From a checkpoint of a small transformer trained on Wikipedia.
Size: 2 heads of 64, MLP 512 squared leaky ReLU.
Architecture: no biases in attention or MLP, embeddings untied during training, local attention windows, an embedding shortcut, learned residual scales.
Each number is 500 + 25 x the weight over its row's rms, rounded and kept within 0 to 999. Layers, rows and columns count from 0. Numbers have three digits each. The size before them is the row's rms in percent of the matrix's.

# layer 9 MLP up, 512x128, rms 0.241, rows 333-358, columns 0-127
094:485483498516542507496577557475508478510522488461457492475510504530536483474507485507495511512485468507506498524483507492484527491461500532462533461469525505493444509469570520489560539494527543500472500471521506491510469476507501495532502467537486483524443536513477528467515509508528518529510495485505469520517501489503537489511523486512489481480502505512492500490514548509545483525495
115:458506470440476492530526477497488518500503526493442478504505465461501467524513508553498539540512508537527487540464544522498485516446498517498473480519534528512479538503448523514494516540490533557513528507495489538539492497465495518503525509524462496538494503472470496504523479489466504469500504539505474501495469535494488520519469532500522462545502477512509478508498500486505487488471
104:490525490492501510499469496558494473507468493482481472509562497516511530545509519484565506505482521507499493498466505502528498496523495517496522542526530457475506488512514472487509522550528535464502458499483492509484545548488479489521461500478484526535505505558461516530508499510514541457511477461491508500533489490523450512446445484502505522520521495457481535500512502497525524515494
095:525539473512529493542519487495463511479484507441518503500456467538498516538501506474519545487437495528519539514495510523550500496486517476505513466502468506482466533456486555481497493505533525504495494485510528472462511490517477507494457473500524474510513495498487529503432456483513500502518511473470440523509501498506495524513479453503506493530494535500468491457505497517499462537515
103:493495489496529504488508485494480513477472469476499512452483459542503547496476498458540469496496478525554502499504510531487505501512491558551471470504519559485505488461526459494532511493518514501479503552485539549487523509471500515525516492522547517519527530471519533510544482502498488523454501486507484526518507490517481522521537469506522480487530507484499504550507490516472518435496
102:522485504500554492512493464554497489511502468460526508546493527520462514469477497552494524512478521483516473469495476496487476501519505502490483482474484463513516481556475498501464530483516506524497524457511479503461508526501499491498546517478529469523485533467479496544489493450537520498538513500502498435533484477478473518481515527463524495480531444479540482543494491499506478479480
099:498495501443511534570526542495518480476501464491476502501496514532491505511494531513506490473499455519529439495502503517459505497492541508520540495528503459471493484518451493471521509549474489522528485504554507465539481536494475522466496510465511518494486561462544517489471542473511531521499508504457484501468512503521481473489467527531494493500480518497495503504520537498487521508474
093:488490495467542500497501546497533483537551536477493460491444496454475490481477458534510497490481532535534501506521485473486545484479504497492489506492534496519554525487493470477489465476450506504519515474515484488490503504527464517482525449487501524483516509495523505462512445482483506502511435517468520520545529482520480491504551538480528524488531522511476533493485492490496509502529
108:485486481505500531464492536484488492473508476505489467522535508452491529480505485544500429504512513492507482484534481508483480479494497476471489561503517487515456457448460463474483503540512523493484491479509466524476471508520487518497482472476483514526530535486507489485519530494535486472490470477541505488453522545464455493483557474497483504527523478515508468489537484538487476499476
105:540494476506510545504492492536485483523427508502494494477504525494469471484488511501497517527486494490538507492484502516512450517506529478528497495498523482505497509535487419485508506507521495493515509491518520493481498484534537541525486515516467541482456477508454529497482499515546565499523478516489484539474477488539516524564515493467510494522497439512499511526516504500555535478493
105:528549489542501520471475505506503480477473483512503472457550486479494485508524494488515513503528454529506520512550499494494505522483507474503528503456499514503506465537482547509511501511483499524488506481503465530513475509492505499493497527435531440522490515478495502509452480531549495518481489488491495493460525465490529486557465497491517521500494441485556470495507568474495516472511
100:503485480524496485498546525544486554501508489478488474471497504521525486497495550507501497545498501496473488512516483481483461488473508509487510450516510474444496512490498518482498540540497472529507505518482475497505430489509483479449468513506501487510494503515461539491495491474488482519455524466468504533503468524452532499509487522524505481501520489473474514458459534531476473457571
105:503475502509521500497515520512508503471507497506553537501535459509470469472506517524501517528505510502540504558491541519495528493474472544498477465473560471506466509521477520519480550452505493519524509514486505545485480497506472517513534534496514482526505484511530479527545503483527506506495515519483474505547505528549488548495490544451522471514467487437505534501514510483473470507496
097:495486480496555527491492521522517539438496487525494528511468439505526509544493477518504574556513454528508491517511498494488502520486498477479518532504538493484513483480503491506474459472534471498494502541499508467462499515484481477511496480485480492499492484539531529486525504494559462529526517534492549532515473516494476501507484499476477481488525465515531493517512523523477528536540
107:501493478518457483539494555480480502511460566450527498523504482515476515512536504498502503467509487516493480468482531483469503486477514518511468493537530540522526473502465513547492463513513496515507505470498535506475505463524494506519492513516490549527475498511511485501497491478479480471546448492513459538507494486472447534499519547498517473541540491486496531508540475511519500547530
096:496478524448529492511477514486505498439538486492483479519522510467497482481516508528476505520475524480448474444531472482526558510505509559519433508525515527454496514521469503492515495458503474494511556501523466513507512468540475507488532518509531514482498475489498514531508505522507509487464497521509453508492500485490511468487463518520508514489512441502524510460505500473476464490470
110:550475488538443494553473440457505487439489516488486521486514523537504496459510483453524478514493517473538513492513492509513476527507471494532489508505489484501499536497510491522491482533496470473535489489490474516501490529548497538485518532506515501487473500500546502481497496504464513523551457548498550471495536493489530498495511482466489453486478527519478497499558509522507481494513
102:477494540514469533464463489535462529499496492490512467479529503487504466455469465521494520469474535492532487474487504543523513525489504493489499519498510499530469485478504485476494519495469525512477507460522474436497540494457548517476459540468491477491490539502509498476490489555518486470517494499466475497497463516510512540480517499456531497493544520526477540508469530516504470481543
105:481481538489448506485519485495480472473544473492479505474522501502460512458460528467490499505487508487517509534530508529476545481508525476494532522492496558478510536544500484472515488502493491485520502479490497460488461503521524501498455496487471508450485491492515498475461484524511530489462520560509493502439531430508514528472504492501491518508505488435492489510504531511497512496558
110:516488477509481509496529533547482507456444497500509487516489520497505507459492539487525536484534522504473476477484481497502484463545533540479543484475472494470558496510539463500525546490546537480510472518543515506475480490503490524536492463484459517513530511483498480485542528516554499500545505512459460494496515470525513499491515518461492523499498491513482534466471510495491543497499
083:489489453456461520499486507516499525484530496463503504510483503506504466507500476510474515497494446456484491479459494479486516492514493510490554481516488470516513549470479509506501519484488552518513464522543472501502505491508468530469513511455431504509437481506483494501464480488557532504505447527497511535520492463514495530496508465525476503503549484506521498498472529467540515491539
105:486523505502473480494484499500541539488528502499521498506456500470473538513512442487484503486469509506533504496515529463457496531513507503482472521512493494457538532528542494440508468484521499525526484487478495508481478521476514509479490505491487468467489507479467526480473562512487508443534554493560494500512503478459502527503502491517485514460512496476490445473455480466520461522517
107:491530496514488499479537498494452485517477485488515481484548562506519490491482520493498485510501521516531488518459443531492496498501540549514470501480474528455519530503545491477497522509498477474520477504467487529501494533474470516510510494491498455583492500532437545533517510507494512528464478477495537499526468483494464495474473485528530508514490454502467474474495506526478482503495
094:479496524516508502512537524493488478518542513533506479534524483519516477493524511487493472470498518476528517508478555573475532538454485519502482471439536517468499490504540497498521493486536487522546487509503466504549492477519524530493516499526499533551490516540491526465458486458475509491518452527518539536514517492512479475491526514533464461485488515500519471512487478491498513515507
106:509478493524480486539462514494502511502522494465449513526481489492529525454536511522522527499494460513511501528507554506525470500498537469528494476510509499534509531478485490498472490509513548497457488531507527474525487516470436498505447517536498558486536503505495533453521507527493502482483515506449493464473506489451466544511477508497489504498523466529507514501471516474529461462489
096:533501519505528500502487510440523477503521481525503451511498481502500455482482543511542530463515487546475505475547476496502488516521514490462524480506519507445498495478507497499497479505490509481506474501528489520522492517513490502535526503572516507501458496493524497505511560524506508511489490487516502509472479522440518509509451542499471492537469538514512541511478477496540456536438
# layer 9 MLP down (transposed), 512x128, rms 0.342, rows 333-357, columns 0-127
100:515538473458448505491519460508524523523500479502486522534484511495517535501517492503488521522510519466456528470532495533469461505464490484504514574542457544476540551500554490502494497511518523508494502538471467507527481492473477492497490525486460510483535476472560518521510482480510509483511507507476486482477509505471503479517532516486471530491501482515481466528489439490480486473505
103:464516473486513500513511509518479488510512506476482495532517539493529473539534489537501503482541534551527549473470501544507481527478496517510501461560522491502528502452474465537537521546509524533497481478492487500525541459536498506562474512455470487469506447493468502519523478491472489506511477522484481472511522521472521524495510480474496492528490498487491511535512528509538493481474
096:534523513540528533517453505521520499521530504502504448523482430499521540471524530535498507502488484494521521505487490505511480483502506513504482486518516469525530519472496503486541497547512513537517488480544471435511523483464479520470507490442501513491468481540473528500519461511494526519512491501487496483499518482518508517481533432472493467526457510539480505515538508507507454496533
096:489529474565498528500480494455495466499514519478472500517527512461523525502534479480464481477516504545506487496505512465531488488502472529521494473503474486519527511456483519496498490527567482493534502514522552455562492522516505496487452492470517542491517516472498509489498494515484459518502491492523470498531504511488518510529472501493503493456495539520514510563498465542500531558507
106:506493490495512479514465465498504550532487479492475526483505478502481481480536543499525517491470480558510510494496491502489495513512520546444515472501516512505469527526481490500544489479487482530483450482536498552461539519493508480497504505517484458522452492525521502534525520519487486539452490532564530518513465488471524505543474526535538511515514522512501498536500512488483450526496
106:516511508473501490535502529480544523528529478519495503500475478486433486477500523542495512500515463492516417535485458471504483511492497487527470517461502504544504550471488486473489497548487524511503496487517488462506506485500490525522480518489487531498534524524487534473515507495460527515491506478486510507466511511455486467527507490526457531473493577484469490512528474481510503543529
098:539504529463492475494459467465481517520496508513502472506491494530474454505487508498497488483509540502486471516507491478511480484506484504489492506572500485537487421488451492489448567468499518522528502486498498541514494529518462507494465500512484513520503524477506546503480532461499550480497507512520486449499525527451485495537451501509468503497527484528496530513515498471487507479465
097:515516485503534504523463484519513508542495510481447500494453493520555490452519479517486522515545528536508480495517509460500480485505512451506510497523480462493514488509490504457532473517509544545503486446501553497504487511503467532510537502495492505466477474455482458485486501483511534543475521510524521514510540509487476488455492473491497501522491438471489560519500527515504509493472
107:458461502491493497433552556535459513473507513505509495459503491499479501503497464525504510544515496497510519476510459500476488519516482504486513457538531480504521493435515507496526499515485486494528490535482420529488515444503506523516497491483485534502515509484493516447496514474472539465465527460482457500475483503544506508494507525478496499534482470491493513474473474518480475497503
104:535519457455518501492518470477503511525482522505542540498476511457521492484532489519511518501514461507476486476453471456544492511480513517490551495495466506499500489507519455481512494487443524470498509476502465467498486478479540493504548512478497525523523486509458463500511434481541483515504520493499480486472487521513480526502512525484446501464507521469520550472526508492502559508514
104:470509513520497513481519498514454440504518522493560459514478514476508470479511519495460514461485521482526494515488502547508527489488455530475486543519495542526472542552501502500534506469488569530525501516462493493500522520480533504533467523528487510513490481530525523506548486499473496480512468525558500475480513505514516530481516513499494489509505483470482489504506544500520532507555
102:479490498521520514530537516441491552524492479552525465509524509457525533510488490498490501474524514504505512499512518485448540479524505474481484477479489534524519526509491507504506527513491532534505525513455492526483501494473505513513529509517500526482506473502566516465495469509550454465495473511501516472487512526515456548472477513494541484492503478528529533475503483476537486440462
110:473495496501502517455482509539519492504487519447498500485506502512513480503502539491484517484485504463469537474510520482463492473452569559550473506507510480471499515472458498512433503528504470493512470473482483531490497518486518439540509505547483497520460482461499504470477487491484507517520448513481496476478515499473461542522525504510512526493514481452515497521492499507494524484544
102:483479508478565507487520518478500477463526468512491497510474465509475502481504510480501533517553483459556500497519541492490486491538497481484512480511511454500495493478498497497501482487484480490479464519476516506543469545478563487456494489482493516544532550495479534493503539526540489484532538526509530528534514488525467499516503474468549493517480498510513456499471506488474486452534
102:474499480493448538527507506515501490497496505520488531550525495528489522505499501562502493479469558550456511517518494494523471493506467489535498526575560529484502493505467515530504529491513501534526475492559524477503488481508504531480490505465509504501476498510503455471486461496496473527539501501480523505477490467520473438516493518471488502496517516466500504514517486524491478557507
105:497500487462519482472506538466498520474544526483546463539540528478497457490459528494491471496506488447472507452526513499537486478499489505482434482525490514523509499527459505499513476448533458502474470504501496493492532501497518484489487501489535508513465483491514501524484503510495504467412457479467491508511472476514503499490442506530511517492494463508503469466507504474480485489474
097:543496516510509468481524485502494466430513519500479494500531502516509512493494519465515507475528487463531499575501502511493478542513468463521526493437501513481504505484521488486513489537491505496502491492541448486502491476516456516512541565513481539494494521496534447533511532505493520510526524514476512457510534493486507484477550467517500522519494529530489540503526515524479474511539
100:543488493521524512502531518497523524514468489532489532484487553532527501522480523490471491481476476501484526545528455473501488480493527489487512541519496503471514490482508543507536471504544507474498516506513508508563483475479441541516496515540556537471480551500522464476508516466511519476504495547514513496497499497461487450526469503507519552479516518517511494535487483499487478482537
102:499496497487509482494495465528498483499501495536502560572458481469528464515546462548497498476510511514549507525487542526508451512476478510516479465538545504535505500486473507517494500541460481516489503490484504492502543469454464518496475500545548520516479507497473500468526502461526494499510480483470469489525484505485509491502497509482488472462513465513455462475511510505532479520475
100:488506481493534494500484493516518464517483458545508522507465527534504493471526524464556473474489495498542498490502468502525514496458496500504522463542480499477517490518540488484487529503516525486513500447511507499514530487495513487523489433523482493474460495530456550506534475474544515545492519524538498492499451536516450512513486467522506498520520492536499496485455489525486458478535
096:495501476486534479514456507481462505549479502516476477497498458517488455452512507506514491534526564487525470503460527516509513503519525502532522507524532489492525493480498471544490485488507501531521449501476537492491505520496524489516531516514529501469493477548527508509547525524453512492508510503500537481504543531463494489487485469520473471475525514554485493479509437509527505533547
097:472511508487464524488494493516476489470471461481473487498480480485507502504481509500493492476490535490512520485489534493546493474483483475519467535512462512458532492482522502458512491443510521543459513487534462446497478505494503506482545535505475483468533528524413510473500495479511513451540514521521476462481495495502491525490499474505476519498527455498504467494450503460503490511453
101:490541486480495513501490477495482523540535481496531521498537503473501510516511455493490497542549465529551494522473489495506496482528492560528497492568489515495522519537530487489499504494497447528500501476489522522523483495522470492471501547470493489562521465515525490533506478517483490504468503481497529504470489473515465512511484490534503510484535479431465453523479540513507498503462
099:497509497513488503481524541499494534533479519496477504544498515492494503529466520519552482469518506488490491524502465460499506451551465491498502530476505559482503491520500493503481490520505493451477486483477470538482474576477514472515508508536496496521507565505461493486482511500515523538500495487509508478518525499455489502497503490490492448528506512494462489558522469448494566502505
098:542495507489550520505539503505494519487508543501501497523501491504473466515495447472510519516533488540494539488460522488507459496477444491478482477511484479484485545475485511456499470528540480505539535478490491504539511518497529521536526531491482513468469453520481515514478481513510485467542506508519529511433498501540525514455491534543483545506471502510501521504477506504474494457517